Weights of a small transformer language model.
Architecture: RMSNorm before each block, rotary positions, no biases in attention or MLP, untied embeddings.
Each number is 500 + 40 x the weight over its row's rms, rounded and kept within 0 to 999. Layers, rows and columns count from 0. Numbers have three digits each. The size before them is the row's rms in percent of the matrix's.

# layer 11 attention value, 192x96, rms 0.0885, rows 84-191, columns 0-31
118:420491531570507491455485502488418506456536446528473456461486462493505470504475548452497500568520
107:490509523534500574602471542519509551539531541485497509480449546509477524536533440544485577488456
108:463514518466442440501530512479482512474540413514472481551469452489488490420426508439519473558538
105:502507482557453495593475571539488500519535468517477497502484485500517522424455464544436532488592
107:423561527523550563471467493527516531516522524482488511498495564484482485576552464526495530540446
110:590442406432486447512451516477546452482507544450502510507504437485535552462543514493424489478536
125:486491541533493528502548518587492490502520492569536539511505522496551472552486478541550495465455
107:504464474444487441480552545491550556504497526559527527487496531483535477507526485535549450489523
113:494527521519456534587520525526541503516486508542532533428476485563481477506513428511561496491451
122:570495469418537483525484489508559527518492520467507621543487532416554519558539483523474476502490
099:436385503561438502519476558524536473459483496478503452524454514489482505489484514537452514488559
101:526577475515507486511454545510525545520548522465494576460440476596550493479507478528478481463491
089:466559499550440571515564535519521491535528487427481475519478457470449506471546493491496482395449
090:472467448528471535506505498581544500464564425536559515537491452485529518534474481446522544450487
102:520466482576547467405480458525487432474516459531468500531532423496559493537495488536570474565485
105:464473501499476591427471476480491514491550484494536494537477556551520524476470513567493482458437
096:470513465573551497440502544483482500438485460561459484526491483480535518525599463573460553545472
098:506582529506560512510437435421462479561507553458494481542494460499499436476406524433506556547550
096:459543487451579486530442501489511478536559551466472491547500497439455495527557526499531568481516
094:463568526548569459440451511486502500457466586543505538428516462498463507445588507557574490535455
115:503512492533547426374483523467441529467488575605490564479497464501499509492549460554591420563505
118:491467509533626467399504522433508463519532479480488475507441487415475456537532507497467525468486
091:500518491427438527575449514509496564496511557536512470508495511535448509528525461529520553475538
105:496475494470535457545424519507487524433534476586564494478508497497497496477537461495505565487535
105:498474524539493537563541510455512499510524410383522489465462496441467497473470523432428584401465
101:491495545510491438445578521472497452544471534523475456519493560516502528535555462522449508471446
103:506540488478502456534504493457429492498519581458580494488432503583508497481462543493468518528480
108:463500461570561530537417468492532455451442475475435538450509482480558504506508567524510459573489
117:496481518489450533522533573550554611510477503577500504444486467492491558472601472495548444483488
092:527452457474435498597449508516503536463466521450512517415516519504506509441478477470474500519546
105:452554500545491479488451520557564539502472576539520535455518451492495514526547461511587538533523
097:530507538466523436505483514557411505537478561545502473508535474519513503479549484521560445500461
091:493497467464595504484501507495424476508533457462493459504476548417534493532489465502466474393454
106:480483474523330560527540503540462517482472499595544494550487518543549523511521419461504443509493
109:448512506456490508553528472567511486505506472550512459489511591563528497553474474495503501494487
097:509528505572539487551474460486494455495447583456450531451502480498478477439470539467530460569501
104:526453521511506557417478502558460463457507512476550497481527496474565491406451539552534470503491
112:518525483502601421505438494529486488468497576550537449467523488526517511497509515545521471604484
099:444459514580447468496601506442470478489488464487524541528402446611480504567468502431439498544532
099:509542547527565565497501540472479505519493483576517491566484518454482513478564459450504492484526
095:530462460518443580573510456572439472512520410468518505516494506559557492524534528474414522488418
107:571519525514581450403487571503485475496514569573487493482515442541457484498511494537558445542445
115:570509506558539449437491552534444449525516511532472486481461445470555509532547511508463438540395
104:516471536510571388487552503497430474492448550592499476427478521538523513531590467527457498539438
098:551485543496503459483562536488477542489498449555462481543524481464490516501511566501459597562444
091:478469548526528520568492484522524497508473586472507508490458512436489517556546507528516471508447
096:493513538571537534474533490468542491505518485499450493512501510413497555533488428459523417435573
085:501445441465527590609495496555573521511462563447492553482562495498456526463495480502489449479487
092:506517458504577641506519498453530518478451537540563562510531531537468492592563470516564440532456
078:447535442514461458497433516519493538492548496489562472481529504596524533533491554459450484462511
089:485557475422490451540554514503483523522486514599488518561478497607535518589526560552526461535486
086:500497414504503485522495549527528547496516466457410531483513497561515493479509516450467535522501
093:506488488459515482459449488491523495530478429482522504465468479394573495489502474490437531474534
101:460541541530528578572577525486587560498480523480488431533494549520432490570525467511540440547462
094:505553557580517521481453465553503511452478429549519445347504482497467557483483485462550547450510
099:452509517499519423533485535557461419514492408548503507518516479515461570571462483503476553511588
092:507611468474475440423472426449490536513527467500561509537516486582529501529545489477466479527547
097:562534499510534550359506507466447541524519528551560509547488515509498525524485431503528445497440
088:492519486443540472461424459550462502516535560496568499466459478483520576450461486479531496471507
094:440526485491428483565473540528460489498490483498505483512449523571528465474451502481548504473525
093:445527507459506426404547465514500523497524500578602465417522458499496497495535527525497491490513
087:499550505493525476558521498526519427516478461444487595540494513503516524538480509526387524491608
088:485553487519528538414484443436500504510474507526531464525523528570484442607526511519564447531526
090:491510529511554457473530440488534449495525511539531473487507504597489503611466541562579473510549
100:533450484549538382550476518554437497500452541483487573547459510486558530574495507543470472527469
086:511466489455506449587446497538543455448521545468569526451534465522470518529488535553516541488504
088:513566488534599523449412501459445521481473529507521544433488517559507544492578521467512513540559
095:481581476498443520527463535512440504509465463517478509495483494497494505499517425483486504513477
101:550516404486573479435460449424436510468523548523508562504497487581574480419494550485506506522473
097:529516506501556441410441458500493541482513486512579543472515467507499566498485531543424543478546
091:542474499565563557529503497515499444496484461499379528457477533405531530469491488466463546475495
090:514564520474550461467587487491541488489484445580452457450507570456488502635549477549542437514512
086:455536532485421424522476531543524500534478514454543454535521521468505474436523478420587496508509
097:591492541565537530471515474482530478478518496523541479483472506461488480541493480497502498421489
083:525512470467526573435458519505457536467497494473525509552537532582540444551527525479481463570447
097:492436561516470543522472514542462512483497572505556471509502500454525507522479491500520490537443
088:510470589485473511466580482487557625559509523533532478445454511428539492473497544520427511569459
083:463529461565562537516459440528512499462496401518519478500502473565521543547508525466446466526484
087:528556528474494487452507518443427575535496544479464531481486510549527506531417492551457563605383
091:473508482501450436491565494480544530594519454480540470515528561577531410426562523500535519488508
107:517527521464504447475492535498557491543522485545515468519485558591489401489553528467482462529445
094:512477486494479506434507469454406525576454517460447469518528514488523528476486531517435532541526
084:534414515545516533462577454497510525484489497474496503538476488440526549566451495443540464451545
106:479497491508549488467485456479487446484470490479504533508521501456518535473506567524435463551507
092:549486524561454472497535521514383551473492580567463518504499488475466453512425464498503487512517
097:543481488563575500460512502449512421486455551521497531513510487444504530501505486503475449505501
104:536555525506551534526597564508533522491496543524522460500525517516455384461469434520522474432507
080:488538545460542519451545528589477487497441550524500494560537444456527494583467494507547495588489
082:476470536496509525450539491493527449558504543490474478512480501471457540477433483508533489540544
085:486468490519449552472509485480495548461500577494487582531461474574460581558553534482461482439464
092:440567446485463511502508492503543448529522459458491541489497503501485607486562467516548515466558
083:465521547519494487444516538514482552606518468498499515480458548501501535492528437539525492504479
098:544537476494499502486488516411474474475439555517456463510497499481483542426439423529555501434521
105:537423545500419536553471506492464548511502467448433528494487485500533461501494502552530593465486
088:486503456471442550532416503505533457431516533532526495558608548468485591473509442553526512528501
094:500525497460549475501517528473522527493523562560483399507508526573436471511489489503564459500453
086:496525462520536495567481513508566460433527521523537459549495465559517461493580561475486447495470
094:475556447469442427485526543501561543494515482444503488475565506467520407477466471560457589504513
096:472492459492574553485542454525532470473458393508543538574553525508515519575500453467543471473550
095:521532453469473432450523524486419547508510605513530508415523489600482470470537511538522521469447
083:523582477494456534500457544524522529396524520503543552559470462495504516537449434517518485506454
109:474507466500476563583473495496506483422518526521493484491508483450502552470498522498523549459586
094:467525462440509582502461478546604465469483542497516449470535528500537609550522512467579527465479
096:445602480521511505544490509542526494499508538505536478390513480507456506507535510570560519463460
099:487531483413549516499409486529512471439485463501499517491486439508532598608488483484497537465476
118:484536463456510452514458472531430526442477489522523464460550468505524459540419553498523561552551
084:500414460468513524518584489512498497549548462446537528530573571468575417492476482456478515520544
099:553461501523537433503523477460566531526514416524519411532508509497522501469528434453514418486533
# layer 11 attention output (transposed), 192x96, rms 0.0911, rows 84-191, columns 0-31
120:498481474494518463531502431550497444528403493508459496518521525529562487501483460582469451530455
110:455496496425495426465490459506450445487511497535449470522562492522427477526463523514537501503524
106:471485525468532547535543452550552466522438498486500527426559594517526500537506476577505462506468
110:505539463436525485436538409439530436502499486494478502502533514498487487553521570554603468506447
106:503436443506516478513450519547462502522498512502501519491452479550474459467504453547485517524550
111:546559483523461521517516482432513512538502445477531523470507488458477474495422533471502495505542
124:450525509434455500468500528425455571508513511503500492538461556498535463517529586440540551549502
104:454484506464471542536481498478486519502577440460530488499511522546507542549515532470492518514478
119:435502550450534440476542514544468458437523476528495488548512553570469502528525565467517552473481
131:475492482535461554483417523473484527524561495498516464510471514517522529471482541443485484464554
101:513582492395541521460541408443453495516570495491465543486582508484445476519457496564533509525515
111:360502552473505451457533408546514494476450502579538434518584567546451489521510557452558498455498
089:424524492496560473526527530494550503461426515494564533495524474480512483600469521516474511493501
086:482525494517480508556491557502511496556428501469397490449477465530519498546452510540522492478493
099:493535507444425453537504524558421489540445515510479524458460522483544460475541512485512531496497
103:572515545530456477603554563466568569461477516472516473511558469452508540540477518491556448528553
094:515521460473438460526546444459543462504512555510470472500518501575507505447429457438496525434504
096:511427498488519491462511562520493497511539470532531554421457542500536532474537491499521442502489
090:588442431482491480504532551435562518443508456540496504514478551563471531508461470489455467465491
093:522524438480463482562513493485532429478539479505522474533488555480494551530479512477480524414480
120:473517489518502497515544464526547426491441555438528506535473571464515513458561551478464569487482
117:529491417511462484542575500514532546447480532562501499566522573553532556461481459419488521528499
087:533463522482543604486515492406551493492533457463564544459538466534489526501483497548438452477524
105:505491502558440526517534524460524495538534470433411496544495498540526538521428527499457474462437
101:503510446485510515498477523554458541517504483609495493558543480524492490583447468475490470575522
100:557517452501470493518505466504470526443537489475499475600496446543434443456489485463524516479519
101:453455550550519534470495500578503516539500411534490512540526531420451554525528483450500502516565
106:550515503451479472509536503436475450512489533546531439477530589525494472501527484576537521481512
123:467551464526529506482524471439509430479509558485541494563495485473462515487471506496425564494500
083:454502490496552545506474426511452432568522469534488453517508499535479517521503489528446491501497
107:531500464436500525533530506466521404443492514510480461463463535508526478467531488561464494431475
092:504553513483524492444538500449458496453491515459520522498467520468469465492561492483423537523519
082:516469503512493471504526476504576553529427510503534554528528500572479497509548491491545516614561
104:480522554505526519504467505469508475555494512439512487487526409565422449448468491551492572436489
108:545528572526468482480462517428481484449550465391460516495513452499474471512497513564561470479509
090:530486497413532493452456476545453451521553484561584520501497552519498493507583469547471539484504
098:512557535501479443580521512522425554495501432479457482453462521496523494562566505460500503549525
115:526489546498452577422528470490450484510521466484508551464479583499529510481577468476487517486480
102:411516455515554472469489466590487470529453531518496465523546535492537503437483509493525542423498
097:534488450513470505499495500440519524518543528493554561482479478535529560473430540464548557508489
091:471537559507574458483526501485568532586466500483471495550505471571444488519465470468549488470597
111:448551527526508519498544463517475520474465529443562600494435525424545522493589533444453508509534
117:422539525506534504534541460471531541502379515498556533512497524495504485473532497418501556513572
103:512551494507475524438501442478525506518562498476496498568557484536454493432517427415528527487534
098:486518512454487516513503493528467530489407505400561468453518496428484475555443469485526461512488
087:490476466414473492494462483516480583573581508570485517522482547503465517518463497586532511429499
096:519468471484535511531400467593484402487494480529578494503456555574488521484544522556460552472515
083:481576487437448485506525554416456509495562527568463433559413508559517472487489564558466496494540
092:545515475501449427587491544526467467572589448495468497509424471505494449476476583562431518456479
071:472480483503428566500514454493555402528400530491441518534503571554516488474514465485544517531503
090:568460518518473486503488470527532526520494510474535476483483480434457502427446469469463475453466
080:429502565468494454475417473463530517462428513543518503501469483505543565530508444507554471523567
094:457538523544509568515612505464455498506550519506501557458556496521469505467515494503527534569493
098:503457464454543441493424512554471478571479491546457502520497477448463484554416527555500560423493
088:552484434535501460528493528553576471509528572543439541521559470566532494483516469523487515499540
097:567506479537526505497469461528525516413444587408524499487587481516521455416473449482476512485465
092:440416485571482487566473497527544440541430521486503491448491511541496528433490484464527510478495
092:497518521510525500544546529520520442529517436467531510513557540503484471533539546513481519492456
089:501507511535546521487568533461542569523551546533456488548596512528469474516550487518506451545501
088:468467554492584491428534483521561552519481506510449564496569478467495519503605481466501545532561
089:528548494568506521552544526543521511511456511469466522501539570535519470516464458439477548480482
083:526525529591459472488456475445471520393511496508502507486532503557536482457523546455564547487459
081:532505475510503429512535563547460461537515478464454545539563477536468457474491459462495489482411
089:519501440458525445557541557503527515457420491486463486536593456472474505424478435449443454488440
103:510489502433481539434478464441540584460575528499506436478508472458467518428475480513554454522471
080:468520454487423483520549533492530517459511552470430448526465522513521481456525505514473456468460
081:570457506521505470537461446530506446575580477483464499471485416506543444473468410481485498485521
097:556467502553510498473499410438512469558604540478487505441454484500551493473465521507502500506520
099:439473578512460459530437512521559520599470426511530465509463462473498558500493462452474434515538
094:478545469514469529597549532488536454476451565460465487521579517572510481477498465468531483565465
089:565499531501489488479454509490429538467556484557537507493498458508484463496502540547541514503516
092:592471453525459485507442490564466527520529470477544521467523440488470503468452498485522524472430
081:456449485462558538443510459510505481471533516453446462521464491493521519591573455532520500517514
098:424525475510488489544543580531523439467485425545476555516559556540470525486538529534479557475512
078:440537516516462438513518497476519470558448459496490532453445517514525503532534484504525475465460
092:520535470421540537500516501475491555578550516442466466553489480455437463565428513576488467508498
088:472541485569564482467459487512425456461522476468553541506568466564458446484438437485525484468482
082:556460487476517451527547487467461510553535462513516481447460481411468477503484457529562545496530
084:525480506582500424488460521504487474477572459532534478551539492556429417451432569442556413482540
095:536505517480577589528468528523539471508470556447450466540498492485518513477456498519478472494569
107:502496479512552566495527516501512529500475542483502484536453516556531460432474409520528432454494
097:532548461512508506505539541500472469420458430499429527518472494489505439488448552465462546518559
083:507550513452461540498527466526482521472426565507531519490502511431517530546579522545501493536465
110:520509413464460486476515520560484505464513480530560468462480479464430480490502451473528539563530
092:474464579486463470558507509508573511455545491432533563464554539501539569548572495448554493534403
095:470523474464465518459543477581473593463500496462593504418448506431489498507513465459512510550477
110:460469518468503550467442503455535553602538510420468486491522524504554528464481542453444464453521
070:483486440521524463519485524445524476547505501491506525522490496513441538493409552458492532452490
076:488526408472497457500479529477454555462500476579511519482588538520465514447464486562459512508536
087:518502510563470476522431560566479483456443575540505486507474497509470495452510557485495508513507
095:569480453479503476487473482514513469506452539588426455519508486494480542542457552559452493563557
083:539505503503527514599498452486503465502509556500473499520563476553525513533469496581518451504512
100:473472541446484516504587437533477532465479493481432506498510538559546461555493574506430533555510
099:484485535581533469539470524479555413450519452558483481551509550536473480494530555484402504445501
095:489508512538483448505490459537458490486490457473464533510395449489488512542515546466417594544563
089:480494524500485550533520490448439534497480511465462545537500544557574477465440484552524457497544
089:468456525509494554501485458497474509558440571480459488506447493520521497504525467510520534494507
097:532463620534504529508483474471562443570548495472442491525487478525484558546488592424431493453539
097:561490431469521481523584510489529496563482543524492439468440490387477571531509501526481531511520
088:514506538513517490500426495515563490486535506494514571501502518541496543480419549479602435533531
083:498455545549426503555544475492497517611491546441447550531579526565574534529573603453527428459490
110:475488551516446448497408487455518476534522465506507503469517480494457515544525518550424556492492
099:506515512553493495518536481538433522484451489567497493525402446476433481541422477565458500555540
093:513474563519492474452444457501508509518547497504534483434534490530414541484404472515531440514478
102:545516531556432482541525474492470494535512490495457533550486496485469442509514568521563529484533
123:542487552514470488515483563436528458552565469477468570517500487481458521524482545475550497500496
084:532511476508545521507470523484572463518466515480505524521448461437497567547533501463480491509504
097:479493513430518594514538468543456506513517526469521513536514504428572521576513458544531491523533
# layer 11 attention query, 192x96, rms 0.11, rows 96-191, columns 0-31
071:560457486501550517554465500527580535504504520566463508512473588466519526489495530508543465561454
074:470464555521430465496524482507490477527535495537575460546523509450474477464421522525462444421478
086:457590547492534508530512495498406446477525556485452530386516443484494455483545457486494525504496
076:504477518509551530488556557503509498485545486433477424435533492530512471476498466491577564507467
079:523479542454478528467490545604523525547486492543503516393452556469465533484549542461523497461516
102:505450458492459495513529522498611590554533526562579525513450599490472545495475518537497517513468
086:525468463456488516512495518505553527536477499538501587506503598458525543511406535526467477562426
101:520599443552529487539497493449444447451539485498431488508568420503503468522580434508462537558508
109:490515544535503495468485523460446485471510480498459489467494427570533433486557465485480508490535
101:513388559462491490463464527580542498558484512468568517514468580498490493461446555485544466478501
103:562507452457507459534513559399480479533571472534552498440535467484491485481472457523496440469494
111:495529501486564511489451467383490477523538489539446475532494512449501467443482456593445530406560
120:533467518468459515510520546518486542488515546463544526393492516460474442480468493476484442473488
094:570504460513441520513487591544532572523502540464474526490568533420441473513497505458515551515486
105:531532515464551510490527563471495514488501467535467491467502495542424463560576501552550434540488
098:502425502507444537559469453479596476561469494494492490500510568524539522485544508556521520432539
126:483513471475487498487540536521522455537499551468494552492504522538555478514509527477447445538418
106:445464512466540495500538406560503409454397506501430470512477592531529542495437538473492480531450
095:483524446490514577504580473550470539459489465581503467562454524513480480530541438418584475517544
123:467530475477466500511550475524482462408392504468516407535423502490532501484474526513468563465513
111:501506493442560410479526478447480499424561507462528440419500452436551512527482545553451432522470
110:562569445472487518530483521469501522470519550493494529537474512461453557507524410462496546524510
102:511509497466485489458521433499484468467458478434408498506558479536397538463450565514486495513486
096:492507559490523527483521429593493515519496441491504530514478493566475460556540510433595419493503
110:447463511530548444478536499527581444431482530509542503523515464498503526562463524441450506528396
115:480467470529496473498467434429508460479432560414441446514496536440541565482529562580438525495477
113:474498567489563511505483563476489527510574474514527539508581583428602456505504486509523505508553
112:445561511508508505480539444560468488424417537451432527572492514490503557533466470433526515562476
111:606587480470529464511553470534458517461464495449457547429451499495578526476494555535478476532526
110:452460538518475522497474482524583464503492572517497530512580501534584496479437425507518519495477
106:544454495493554377487528446530482472448515459491454436499479569489451556517442552509466428488544
106:479438553492545532481483451478558495528427499527504521513573507498427553530510548511540535505452
080:532472484512445552515437424479497570483448536479538525503538546557446519505504557499474465515500
087:574493485553478424504506520510510483492534594513462490468542477470546491497467471576532484454465
083:406487507586495499474540505472551511523513549543519555504457545575513513535529471525624493525481
086:491477515479521534531447517545423525547502472503460495512467469446512542509461555491474448538486
084:484478571527486519501454458441583580492542559485506473534529478528432512429511507452531454493523
103:435439522547476523509431517532553592525470550440508506434487536477514467412470548463528463466490
098:486502558507566489474505470487534506493525501507546473479507516512488487511529450442565471421522
103:485460508480461490557488439557471504558474534482507499457468556454481488505455540480533480451501
094:482584469494542553511530544494538485534515554536521521528535458594533538535575477478510469503512
091:452406549535515523457491417554561544514400569469514458538507523500444497412539510492516484518488
106:473599456494569518522552560452470486542593451574481515532520465491501507554475459496458535502477
097:441528510501500486470560435505442443481409515528468489516507562512542544484541540515508522536489
091:550487520536489515509482506525536555441539548495529527487483484544488461482495408475537461457581
096:520451464447440489554525562448507568502459491526513452455470546483476547542481517542429555495512
101:557473481491555500474461499399535462548576482510425486507465445523498499470466473455562509474517
090:510521600515514456496479558540507531522536499471459550499506493527465355518534464460539510531496
100:499473517513506509488429479510515482485540532549531502531576492473488496432495436450552497473507
090:507547424448489513516542449484524521494438518476442535457474514465537551519446478549443478506452
104:497488476418495423415484519484461500474492482580458490459467505426480502529494551514500511528516
100:474497544516498487453462515474525506518527432530528456492509480549453540516487505511513535476524
107:518496470526475498548561474567493532445518486529545494505509509515499463508472470573505491437562
104:502506476536496455550548511521475497469404477501425511466406523485491450522509456585450505551535
109:497509513572514521467520447564571505442466513536554481503495476517543505494473442591425522467503
096:486479523515491515514466483465522519527491451546527447590511472484564570490454477551450607459480
091:546478527466518481495490511528489505418496473448571441547499496509452495533542508376496497512492
106:448499526582491552515477433513497477496520527501489507516567443522485508445474574484592476436542
101:460467552509470500540428454471541515539414486480490499578466527487492494491519535506474572522455
098:522506458529466512540480543487503525498560510527497523442507480543487433503470444594524433489568
100:486568587537605499490496557522494509524512492469479488432514434556459421555533437519517460534478
092:491571539558569439426533499535484502444534467486493495450501464586491410533528502579492475533560
104:497538514441500504557474493472443589550561443534534500456547528529462444527508532535536509482564
103:473515565418501474490522483505424452497486504439459512483542557492505400487545511460544428542477
092:528495559522457532547504523471466556490559528553546506522509437537511492423517543501534517434481
078:413469514470511539453537465562483517520487501496513527501497552510538480522494481465494512559494
086:466451457519434500543502463514518478491465514448454618540447511464514463487461535525443498497548
091:497520449557492494512522560456595510497572484586518484516534477483537506475444447502528509443459
076:567507454441465546567512479588475525510457482504471510477467542467478449530504498387490502507537
096:574508501519510534500589528456521508510502477570561461471546444574477543471539479513485525397515
083:491528480526466519506557581509544495450522501479507531423454542455481434495477551493506444442511
098:572520492500480506550551568434461526556529467525566503464552474599522566521480451544458520478477
105:513507543543535466445479458524448502474451534474484469553532506519499504484584542442565477472507
079:475500520517481491524460485591476475495469572484410534508420552475540458431493520515475446510546
127:543545448486493531523548554438442493513570443546542531456572439526572523543508458520452531514489
092:490491621534513463471432427498528496493488516493495496549472518514479460464570570464542470535523
101:505471488523473495509401496516541514552511530483487585564526581456520480433466531530491529539555
100:430465468520471484477497523484548559497498584422491489525547498490474508540514489506452564511493
091:513453474470443477521486512498555505499580498575503493463516488468541495557539529519574489509439
110:540465475516503492556460452500501519532503510514438494439452536484476519512511548477508528549484
103:516513564532558527528540472461446460505518415513471446495516511514434471520529450486439468493500
096:508513490495469500539572506487449494540403540521453469506531490531527516528498437486481523476495
085:505561460529504532488494467539567515500483471455531457569483476566436420525475488574497514444520
099:530480422500501474472531544537509517451493523527513568451511533525537515472522540473443491503482
085:567515539437529408508533522560436464493546486551495495504412520501510459461469488537506493461531
101:427477440411460490531579509480540490493456556500489529452463587506547520498500533635455533531534
092:564489541470504519601517527513509481463486540579485470531532492514488468501457530533532478542533
094:485487565508509491491474494496573519525567463505537490507514520548479542468455543517462534506494
087:452479509498503522490548435471460579522542474521537476468475518508400553586448527462504513505528
089:563499496549484458479548500486535519486500511441502547530488510559569481523462511493454510532502
099:530493434477455478444487508592454448470432464466541571493466521500535530478569576521448531517472
095:538476494568553519472506502446485539548525530501470559442457578569444432463521478455520415484549
098:542471513487534493540471566511484449542529538534460520519492498548505430420466482566444463488564
105:580506560534511472449498550542510576484555568491530531526544483530569470492525469456542502466436
093:440586464460498538520532471530514446540413443477505496499505510553481467505499514551489488477532
088:445493462456460475429493487480465530485481517477513571463491496489507478508483539499574493549448
# layer 11 attention key, 192x96, rms 0.108, rows 96-191, columns 0-31
062:491536533526547510502480518524632447432496492501506442562504514480497457539478515485551459556537
078:493510516553481444504526515537474483467482509545433525447459502515457505538476542560504587601474
078:498487522485501529434497503485509532505490469547512472537510485490559499457382541501491447441476
079:445548502462496475524467475564510541541500496546562529495556426438514432415445519504495496568514
085:493490465484504458522444455546536496471459505517515523541500550481536467561536563483551493507540
092:471492516497513479553505530552478403484506508457451508460435540538455559526511462417528452465565
089:471501452562454498523490543532569492498504503439481521478512489547418492486482469456571474493530
098:517554475494504526478481504438496541537536511514551522519597460489526511457461471494452524553472
101:538473572471482527539540469518447545492450522559537466535450529505492525455486485580422555480436
108:447464489550506420504482494507489487455424504509435494503460493517457427531532570454584493463566
105:467542481414480486464486571551509518481582445492588471472573453494547496557497475523502438540560
107:511473549499516543502455498451569532469551522508528478462436433495516445470532551542515535467527
099:457519500468556445488508594494452485454487503521464441453417498517490403575540463494534489506534
124:535518479520502510474476577448482541417577494569556554529540434539459456555494435485464477548469
108:534485477553521438463473520443456495408494451495499472546450437478476427503469533478458532544503
091:539471543470507493497434523446557482532477474567488490558539534467427501532496544504505566453521
118:546545439502521520503566510542475455450507541461420522411457545522536538508466447479479508493491
112:543519505497493489552532488444477464466439533515372513544472593479465524530472531547499502514512
090:455508471520508416475407497444429538489502503510496530516512532518460439511510538498576486508556
126:532532500460496554491506484420483555455504508515507422531471535460491522412459500551457548505500
106:497548444480492500516530536574466506468553513469498472480459480568566435487445461502487463573520
104:550547481549418506439436523452498522491515532491530506492478427543480508458514483482508469576471
103:545531491396550537494528458506570502459428492489544507518536465434484497529514504522466497534470
094:489451468498576454495491454530424480503456447486452424553613571450504440525524487571505548505517
107:481501481481500528497520468539459519432505533434558420508555494524509507539406406462449539586405
111:572509521513477550551500525482541500537477524551517537507461497523488562517484518517461481478515
115:468526558588520499505511576516497536537564497460447524585485497568483460597489523450551449443525
115:521519469501527508472512485488444488464450546474447505545522510505453514593476452524501480532447
110:551531444478468505479569518537449447523490540454476465497413500540520494486487480541486509521478
113:440547564449469483565494506535516437568509529474489543543551544501528557575499420462471511488482
106:541462481457504507498547470478527475421458507534539515493443499519481496507478519599528460540543
100:468449549485481482496514455546537493583479456499527485535612540515540521562536516449467551527455
083:451499483465532460530490600487542442410492537528478496461457495462485473523452533449522552477444
080:495456506529518495493492476516512496538529452498459527515485513524410518647496515492486566539621
072:569508492380506539471509575538504492465517481504472502459479447471547459465459477498479486483509
096:581485520481526512536572513555556516520412541469494506517492558583501507482493465505505508443520
094:401573418527486484503509493492466478472519468457472472503517457496540455540415449479488538536567
086:583511529500479488555599540453510456493493520585438504499481526505482516614541466514510460529540
096:525491503450448510537519554516525493544456508530487484538492575554495538551504543496478514449464
105:537464575561540437504523535487534497511561480553541490553481510558498516499490437507508471480511
075:449536457530512414492488526393542526482486472487472516492471506480514517489509535468459558528558
104:539473512438459522550536481541547434452403509519458516488466626517518493518519481442530520506437
093:439507524514538484478425512457526524505560480433454485476575396450486464532409497478454504525541
117:537481553470439554509489462548494490426408531422484504481434563484474476454531548473539531492469
094:508493463569526511550518461491521512423546475564562482509458590556497531519541455500517512479494
090:438494473519470515501489520504478476539537481439493510497494408488482448485507448477434452532573
098:549467464531474511437499488491494509492540461481531428523513456477456564521473537499516541443549
095:494466491535529527539478494547473503517567497586566470472469516529489503489555452535514494453497
099:520472499587522538526517463456557577473560440576576477560524607540443570542506500501568541467492
087:479547473499535498505595479506530423453491543411424485503546524469487447478477496509533498536520
107:464520519517500413443551538460531485473505463452486460500513490513421437526505470539515533524523
105:482456537578489496453448534416529515523533487480468466508536455496477539494460508523478517482442
107:478515456472485545502505459517455530441512504443521433492471543493564465470503467474475502469556
108:550538437500486541529515480580459492476446479488475511476335478483545482474554528493454488504573
118:449547495473542468560497413532498449477496500505493480499480541545577470484510467490501469555504
095:425501563480519513520498493455562482593517488513464545495554463495498506534510488516585471548506
093:565461451520507544440466526464434599442519499546567454515466457489532516567521489481441498480426
100:496470478520458542520456515456545513504466543502451556478513566504509552570485520509495521458426
100:526552571400457518534477462537511458594460481606529563483507506493544557483577564481566478518500
101:470485518534529476535478485545516486454541440523493531532472531520475501471559581472499504505527
104:455474493512579452515485523556483397512512504503472506465545443503489522469495460541487507506450
091:490511437527544495525462457515427520461498479475480498450458534517532463443523501553480491516504
105:460469608448501485554480510533515488527540493508482579503556496480428466458522475572504521489543
102:526486498472469532549563541543427527496485481516492495507494574485496492509556484544516514434497
090:486529418521531463470479498540457544469501453472487402486479476460494565528473492514453482507451
074:535510483539442495584519516516466502554504432510480493494516485513463543496538522590556496471481
088:523492549432534519552513482536509479516530518558519503487511540451499526425495490536502524507475
089:523546433553502441463518489510498534486476544485440463440506482490506533459446481471529443500541
077:545468513527489439519465469519549471461412498435498563499502540498495474432450478498545500550485
095:499518415580570443506553507524488574472516473471502461493511442461510537522519518486483421479463
083:507490491584479488523528472544515494533459495438443511552485472483531484512434524476465481538516
104:492490469494513513489560583518457540510559496482616515478457401469492488541552491467493417467455
106:479514486501511497518565414522504479518400521445414518584500620556478502501495531568512531499511
082:506441497558497475510511394494425458434448560484413450541543475461477521498453523546484442515557
094:507535491437506542485509606482554537522626467544634563479489421536495509535517487411496478455457
137:478494565525486509478499419547522427499380513486406498524464611591482530511477513544543526536519
103:464546582441458472460432544432523458484487477501466587428512475571540455432458562524479485509553
103:487475467525455530530486494515563494551469456451565544555520449504540510531469475418426531498434
096:516452577519504515418446537430505537481535510526512490445502496510498450501466497495481516462526
101:487502587459474482444444488425498486499499546537467421420498516489484473433517518571530575497495
099:569487534480447424497520543491512495493471556503471491517471548510441494473473518513470523537520
097:578505474550514437519466510467481498468499587494448429474532528460484488451496499566433583537462
088:450487481505467482535532441432409481458463497511500537493491486452566457502532521530448508466497
099:579469498469566491463470554588457519498471468491526485491530480544539547537483463509506464511499
085:534501469501544478558548447563452487490511497488566498487443504520520551483469426556616470468531
110:584481459438558564529511468477512498534461493550553523495466444522534539482559504468534521471484
094:524483531510468469489482443487442504506479552458446475479515547521494480475461530625459587495493
098:482478554479443538470499540516539516505511454485600518524485496509502539513527534435542478542493
091:411538478540509562497478473496502527504568536479546438543515495486375454493560483536496568471529
090:536471463482486508493463513463507497477550483424479445452462489424565504492456481562481514548485
100:501584504467547459471493485541481478503529441515547520442541506538560495507503467519527460460507
099:520536457493544519532489477502494436482483454494453451441543541465495556453454474527490522487530
098:593482635510473502529517527542531469525511490563506512484532519540509622472489483505505473506533
106:466509462544552498548499507515464491396528484456484483449538465510576491541450435496487452523498
098:528476471520480434513519450443476500468505553552473500501479553488538485514567590563465494512490
096:451565427489596561506526504468548476487544461494479556454507466474495485489571498468514468441509
# layer 11 MLP gate, 256x96, rms 0.114, rows 0, columns 0-31
106:470440517534494465451525402563518496472470506421463490464528475494474526529509493503558491474515
# layer 11 MLP up, 256x96, rms 0.11, rows 0, columns 0-31
110:513544500547510458445565534470460530533454464455473458454537511594496507533527561483482455572512
# layer 11 MLP down (transposed), 256x96, rms 0.106, rows 0, columns 0-31
108:514468545444519449514570463519505500490497502526567593545515499509470611543457505562506462517489